Weights of a small transformer language model.
Architecture: LayerNorm before each block, rotary positions, no biases in attention or MLP.
Each number is 500 + 50 x the weight over its row's rms, rounded and kept within 0 to 999. Layers, rows and columns count from 0. Numbers have three digits each. The size before them is the row's rms in percent of the matrix's.

# layer 3 MLP up, 1024x384, rms 0.156, rows 951-973, columns 288-383
101:476506457478455558546384513487569501412569546549517505498529470496432551580530414547441472486508540471466360492399589553370401451551493516531485387522532558534582522551455527529588464460460574487461497575501478460533410488538581499509552559422475507470458499424521506531511514510546553533
084:442519468532497507490528523472463542509507457415466515484657511538539497497477547403501478450520467446544545451568471489500569495445501492609410546435523383445466466458472474565494535463538476548358597472518504505559494488494569508486462382423494451422515607468523538443531444472587446451
094:374555502584413394525569499487466587555420531530508477468543528515463534466446398494442491509531509517552533534542496588459504539527537483476523430426481540562479534594472529483435585500433554457506524509534417464494509609378412470379555595498510513656379526504517552412469603523516446417
081:534588423608455490494457593483541481465513554465527555446473519433498496522461556529469465505490442499430513406497565514578492529495475447465505528455461436452431558495483453523474551476461457519563532516463516499533448497572452376491513588465508562465522489530466343581488520518493560504
108:501536470455521484512581567534427475401488462524453531538548506441542514518470549422554502564502502611600525481584571576506576516571441507429466521602498496506488519496519489359453483508443455549517481461482444453461514545497535536445524426467515558489537447531389589474546453434400543513
109:502456532454509585470555362520442538542467494478527479503429498540511441569456494551511478529551458543504527475406499531540477476543411490565493528427452568459539607529545462543473413482495586525577524542468540546477540476338460479521553505410487428527431445488498517476592515427477569488
080:495413563397467503504445547467535484511473460502543460467457514509498377450537453582492561480447533562472479486518483503449521473461505445543556506549518488489500439570541534505522531529473524525565447472474454577545453560519463551442547460510540556502489368498537437508456468394525480492
097:445484466519490518533478445540524512505500471498492527475484445432440516474543515507518519482442434512530506422484514514479503489518611497582567548530538459560539513527501455541448448504540533467511501492535505483435578494608420556523496466458502586486528462499570537556472461572505483507
111:402506498526467534512576507614486479468544531469568490433520544429406475502460435444553533454547527615476547407478553483368503460420497546522454510548649512544402460538501512557433483508529482539635490447512571440543474535413534548463482470581541493516518546486360514418441507475565508526
100:525454494483525465458567546488510489542478476487496542491465479515476576555519549530464486602552474521490554596583548466523427472543491449523556468500475522544508434459563531555549599555461521523396480505474530478533441510489612432497535520507528410549446534476425513439550439534400486526
096:509420536512368516430409476456401469548448477509489554526514390575458529571544528445579430438522466557507467504497494567470512472530458531557509473461547439532407483481524517440511449485511496508496452545578445514519506490495424521498635537396507491526426475557555513520497540479541434511
105:445428524461567524413508530537483515457453485441485503377513512458520529531487559571558511481508569367418439499423487458536615539419536472569456542540555489460503510497503429448554490455458504428529460486587490534543470519590488581566482443569535471521493528484471553524512533458524530532
109:364556553563449492567614591542452476551571500520539606560593438516518541539587479475584496469497488483430616519426492453506464474626479553527498481476507450492402446517455471453479513524527469452515434507497516564511517469517560476519486516481499568492533505449409491544485533365400538500
084:528553548609439453467531523536616456484540543518501495540501519512550455529484602476504484550505525582588507513488586453513569460415531480463560417513438473482437422480580504496531364548455495527441507478437417500497469504533533493590620475542622527562490465503478570458448484492479495581
093:576571464395477413482544515502495531530479477482502638445493491491516498470446577462552496627424591517498460469583426522453480509529531425549467516459522511610529573634376552576410468528418501509525442527500422483535473559498503448392552447553609413385506511519501592508460480581514476524
102:447535502445441547499574470563579568498466499467576437439524426585445538501493542440483488503569609510462437417569593530462486490500443571428558527434637551585508509521451506569465507467413569494505506540470429504479396487474513544473494506531512526409469498472530536375435482520484484562
103:597491510530475522507385486454549543493553583546561561538513502455558452546450381492398401460541592450551448466495518533499530521462562487546430544421412485401513518438502530483503493477441501538502484516569562540500528546504533527375607474544435428531518497515545485614515436386566578509
105:457476467539497564487412548530504483500566431535469503531470526498514458474459532563619380477511524535546529517523473485587428442418539468528476427502515449500517444444491479513443520469543488498476576586532438429388586459458472437510462483492489481464449447519548404547488551450415594444
091:387483489530503473493486527496586460480486470607535530537530482432404486492556457500477489387541394504491510478492468496444440528536465420570517474625525482431546475515573558458453482513514555523441459539582514543501509604407455532506472510442573518493473474448570526460474442453457483529
100:485621455538434521377521512472510541525560505489483513461560550491466532487498471558515513470420513436494485481602512569610426515459450414478602459495514546590490582472399419549465568436441473526512562560442522580498443527440562444539445496485640458492487541544524466594491517465501500471
091:515463543547429577495588517516576372399522467412498607425644543473413502467456475468499468559592566488480480496541480458494447485588420487525444526553420547533483532412550436463479476440454564411507520484474519545535459610512530473445471515549525501540552548524454542500504504440463533497
104:513460368568534421452461560529453537495515511545539553452491545468579497532552479547470458404413550499380487540467504450550558550554520506487588558386510476558428481556549574512392502515462434534577485461456407424531481400426575459556503418521537571553450536555522502491541512456539449453
081:425465490462557560571510523490475417469563464489456612431459578492571514468493507476497474589479476512517486557410473506471509470451483518455549602420518470478534463422483546575457516441456445509510551486575496533422443535434473519484492541559528481497547427455475478484448510537524491524
# layer 3 MLP down (transposed), 1024x384, rms 0.0885, rows 951-973, columns 288-383
102:563516565604526502542477433523442509560496474444562353547449556476572520447472534494520451560530511438508477430526556505592534445540582432444485554532542507514504608470471477632507565540558396508584518496542488505607447564458467492489526410514512524538505553512466558529559462450487476525
081:454584500376526489514454543587499421429618404576554504575392479536497483508506427543528490565450463551392436486491527563454433558547514571542538530440538471466536487515492519454456473508497494479508553446475566531506497479503539548493469430547491497473620393496511432563559434509398547566
101:517542543457510511447496415516599503489504535482491518567503609401464502493456547602444399496456557590566528457409510523584426468491535483487526553513490534488557502506427539483550563496354483466471438426413588530496457544540466448570469418533550400468471532482498444519550614430436471448
080:493395529501483477527532516577426568559505455528500519512467483525493442477551413528504548447491625437501482471473487471442505494499483563485496468554457463573516513432502548498428500509517572580501424501517549479464554472464460550561429459452555478610444516429547523413520397498554489525
111:494476474475556483514369541437460543545492497521515583465425439490527543543522521555409481385475543458546488540543528497516409503521548531436449460430559390506452489526494430533539556562521486647510394528471490520506512423484455540487476545542470472502520477574544466631484444502502515438
103:551459540548522512540548549579500450462549532559493494528515523483472538380521481525540445480534551447518499479541510575402443530548488493472570543413535529427556368512500473491521572502440389502494545497430483495501467585480509505428400479592464468502517550545531474473419420503504487524
081:461483582448479485450473541499503561413527510547457573520514523507568555505467522411577491474494470461489469440539481515437501416559464528568531536559538578517405403451623558598520486507495565540537491495525456511493467540504536522474586472456539474578558575358505496523519528491559533517
100:593602437537505542513502565498580437520559513532451497499491517527509439462437544500501536453459528440494489543420466557472389485507478557515581568486584570531580530463487464551534489473525459598487533459568569558430508529426485463568552566407478453488428509500488493538488573525510492499
115:546532494515526441560422476490361528376553487582562400514497508552535450555470496538454502468562504524517554510494557440535493426446509454459455486474544486414465558493496489474468518474543568438523478557459479429412548503529473506499646456500471484588501519514471440481572485533545553551
100:448532519496458506495396462451539497491492482497467553526565482397490426489539434468457591462535520563510448536484479474475457514394553468423427497474502485472529448491589433412449559464484658480590527462356525406552469536503544542407506559591479500548501512524536542557469412524580590538
101:421476500401469483501526505548599574495477519449535531513514422407423505472457457495476594581475478359544550515525418537476465476523362464503462513457434538470559480459556449509477460514479540533492434479521465488424483479456556477541598576493481487518492332472535550518464557471571535348
099:502532468503503447557394538630367502516552522529607450501492412543472474608531476461465440506538549522549485469518547486565433534519506520481538456535417387469484416514483589521499606493494490561503486578485485507493563488455448436451449504468444468485513533455436490484483530466425444573
104:568488456508580509470553500477499487553468602547402506488540581424487538505527435541557538591463446508518491521439510530424528564482523489483463445532564457521448383477490474576474410632465455505504553463503557475451470516452547514488539505491557587421528465620472518389542517537465595515
089:481495459517589421466539442518456483501528433521503575458538492587548456508485516434450496572477524517481432569474427578479604526421506475512454482473596536472513584453475503466543536536604506468506513404548610503498461595573518459459513476555443545541563422549451539452554519507520528531
090:467483464462539560505579464542494474488475571569477505550551457553451423561454469544504451463484478473527592520416537454441472496405492518427463509638561519493450525394494509482547488499541504579503551432494551467504699437583474469551475511579528535516495410459454376554540532481494457449
100:436530587524472476462441467575521540443559479472463562501543500417513454556500448508516465434593502435539521627505537476460444517466482476455472518431533425534498561498574434464472582507482537525539520469471403401536473542559508444499504580489467507467421540445509535517515473476512475538
104:486458482493475494586569567486477456473596552532451550503489543526505476469503528543466543472508464534510609512506494551544565507557347523354445527525579456558375505422521407477450567576484503486531431509440383522588432445565467512454491539487460459509555552540543483585408519517479497546
101:434419572509575493517556476491478500540527517442468512539519478428553550507480560417514571527459511513411463512479470529467532520514517387457494513446473444563465557568518521519446455507504500431502434494443546506576468525472538479383559423535492495586436455482507597422534485524489508513
094:599515551489459505421515496369450521535513533460447442562540403524504530570485508559537546505502514479479610508521541430545524535560481430434552435459535508506601472376495518487445456542550426458562512468454527499442417368642529454524421534608551506581483540523424513532438479438513521503
099:542476513525503534497493464492445540495515531505500484531399492413483455519518526525410496561487583574491610405458395556464429409450491487538509508550447424497424474529550549409527578430500581559544460483518512425520467424523445462484549493594457494504483465407532428475505560447541442537
096:505496511475493434533505635544459410548531451415519472453608576478528458420474468456552589439545439427480479507418515600459585423434606516483576481497483545411464539492413450531517492431500425441448498580579481494453504517480362448396504476531464552588492484547483460525435493449553513533
103:579470471481516469549511512447579465511459517498452421549508544436604510442579540513539506460536478579484596443493487423522584499431490546436523497580403412465539550517499411460480543556511519498493537524478534575516482528555511556455422485584513470392520467521522502526519512544526496489
094:546558566456469487489534564454411448512578493510436553430585500468506486455511527468487393484498531505508452492447491398503548518520525516505504461433588528591479528551421548522486534555479473506516460558577524382525556437461406482487418416540498520365463563452477584532412496512434440512
# layer 3 MLP gate, 1024x384, rms 0.149, rows 952-973, columns 288-383
076:514516423533615527528490592465454612537483525619469470560520487548549506557445542520472507466508508434490472462526447520541500496469523511544389476557515454455454560608504462527469531512433448553529491472529525502523509455516512494529513430425624414533474476475535475512472503491503455464
095:374516439519462475488513416517492556473436528436403510496572633527462528447383452532490456537493525560472432508536599499455522527461445537452491458480529480611452399521436415411545541464461473450357482533523433471427543556492434494438504674447516472475524424494518603462565587600522467507
077:439461501451424519516511464420454468481452455451461563519466532531629528536506437492537552506489477457452505354482545485487517435509360519394462523458571423452524593517593555561421479466388440545522501454432413602475500447522504499446479569531453569546424405496466509454488458488518501445
112:519515543503601498434485481442543530464473474566498519466514553488526415520477500540426467514562451593587448523504476517464535545500386446448484507536574468586485494502457510486581461405576468608504549427468478411564515534518497478552465581529492425575511501503521511453546540404513565515
104:471497593434542521568478474492490495436638451407425444501535525491485465480624548410425431483506441534494534545478463473580566456531509486565506479560490544565527417569566486430439515473456393458490488578462466489372440574487550484592541484524575577470482479509583483551443527416505524602
079:483538463505497535482571520482588473490534483534475518509503492452450476462513419528507488499421486453495550548500508434550533504599476437365408556509510463489555636443523474403478574491527391468551479422546537471561401506567442518553535516522550484406483431510453546502549489580523544615
096:499479459541523507518459540462513604441485401532461481510505486423460543433444519475499447447560472399550493526467434477567580518536470517542580483501462608496405473490502495485450471408426453474484493463517526463433545460423583437505474480524500489578455434488537436527588487639430469489
111:609490524480438536527486453446454469435544475612517462423536422452485356585535483482457514532568458545490535462409542479422535546393514499500458542513533498535437486536495520554541460525650441497484464425472452434485480479542438491487530547471401512573467496483394488444524605550573453456
100:487530493464536529552483546545559541455480498514526464467488479516492486498388496507528580462451504502473451478431502474494500497580493491496461479444522456504427610435531483367478456428522545554476410489563439546463502569532547478469494493507520609447477492564537418484572515520517486605
102:523556462558482480465496441476451447460493512494377425488522502498483529584495501562469465497455509500382547555473458574455420564517481552546537473511503489529575362433541449500417462483505571523476494509511437576492552401434445450422451489372536461492519465581543520548468449529471494525
101:519478557518515507457531562493542523471508515503501591531444529458502529545457613383541442553450475496539485453522556498493504406507431575521494464458479468533452511483448535530524493487484434598459452478452458421485384487514476581416532594452419545583470528429516441455554491458527541474
109:494458488537450505399522519518583507452516439488506364433476481446544523356533499552517467457421384539436471447563566472555556538547572497499369510587439484424421501494616511570415562572532627512521513541541546497492391425526558465573442475538498522525476586598527530518482443530537463551
087:563442457525459523501524561489523485505410507500515436520525523446481516526439436591524444409540503566533547422558644504462444480558512492514500500513522388505557487474563560588470528494525461446504478549451435431467536490422514521476446560454589500544541592532495419520564417487468505426
088:537525506480486517454450575385574442442476458490518505492445583446495551483517560429463472492583478532508518459423552568543388503440629478536475462561586564539483531599385476504484548445548469530531438481463464544521549478495422414526504423504513504440516478473522468585575460599465492504
095:493456457440495508510567449572580474525471504449502524454543460473435581522519472446469490549546576547571507476613495492566343429492474400461500504475547510472504536473463460509500549524460583405517473541517511492485516521497475500519528457541452433483468489520545451469570423472393498533
104:398453482505503516440525504423523495405501479524606485535507458511439459484538508522535427562551526452632478551522580527493477450487504522522465443508463554483495537445449508439509516531525503511573430437508498514418473407527420430538458480528608474493463480453591482404548520480543538484
103:492461459534464537450495501494422573468521520585616534426477550559424533498448431506466483579541477533436485503503479402375489446532509450523546554480620451459557514538483523428478583479651506447456499518452420557469439527497470506553582428460502567579423449565555517477447571464531526565
091:558512514440495447555501543555461484474573525488505500545487557501495511503466440506505473486467543514507452507502503592595454459473511493519526541450517413464589497585504456480538487570619508509577470484542534521446506487540494552447494494425515473396419399451525474461466490503527557486
095:426455538469422487403524449418498454454559547456475479532479485469489501477536460413536515468520518619520438500453512516464427504464487479456425582539538558629440450518457517585413539429589482504446578544480487497461528514539504485443488541538486513453518505498566481520582524528443438542
090:456459429496556418572456476546446526525578552456495511548467493514507486454539446523517528561452472407480463562461473563451507459498557459512534406460447521485490533549537468481473503492550519462495471493537419507457575458553461431507528502544451579544461451498505433581447517601429479485
100:510482441453573545571529425471472564500517368574498559456450513473457534586492503513448494455490483417468369504551512454526509542548525423480546496460467438504479499464557545469443504526522480555455515410538545508587528537494571459493531516474521538499437492550463510414568467475498516542
088:444465455463462484493495494436499487368543491441464600432483557538528511395523470497547557565542483571536501499475508543457493505479516503465646551517487447494481479425554514574452484470430483510544507557535633561484418526483470457503600604480536475466539402527465477509508516526589487484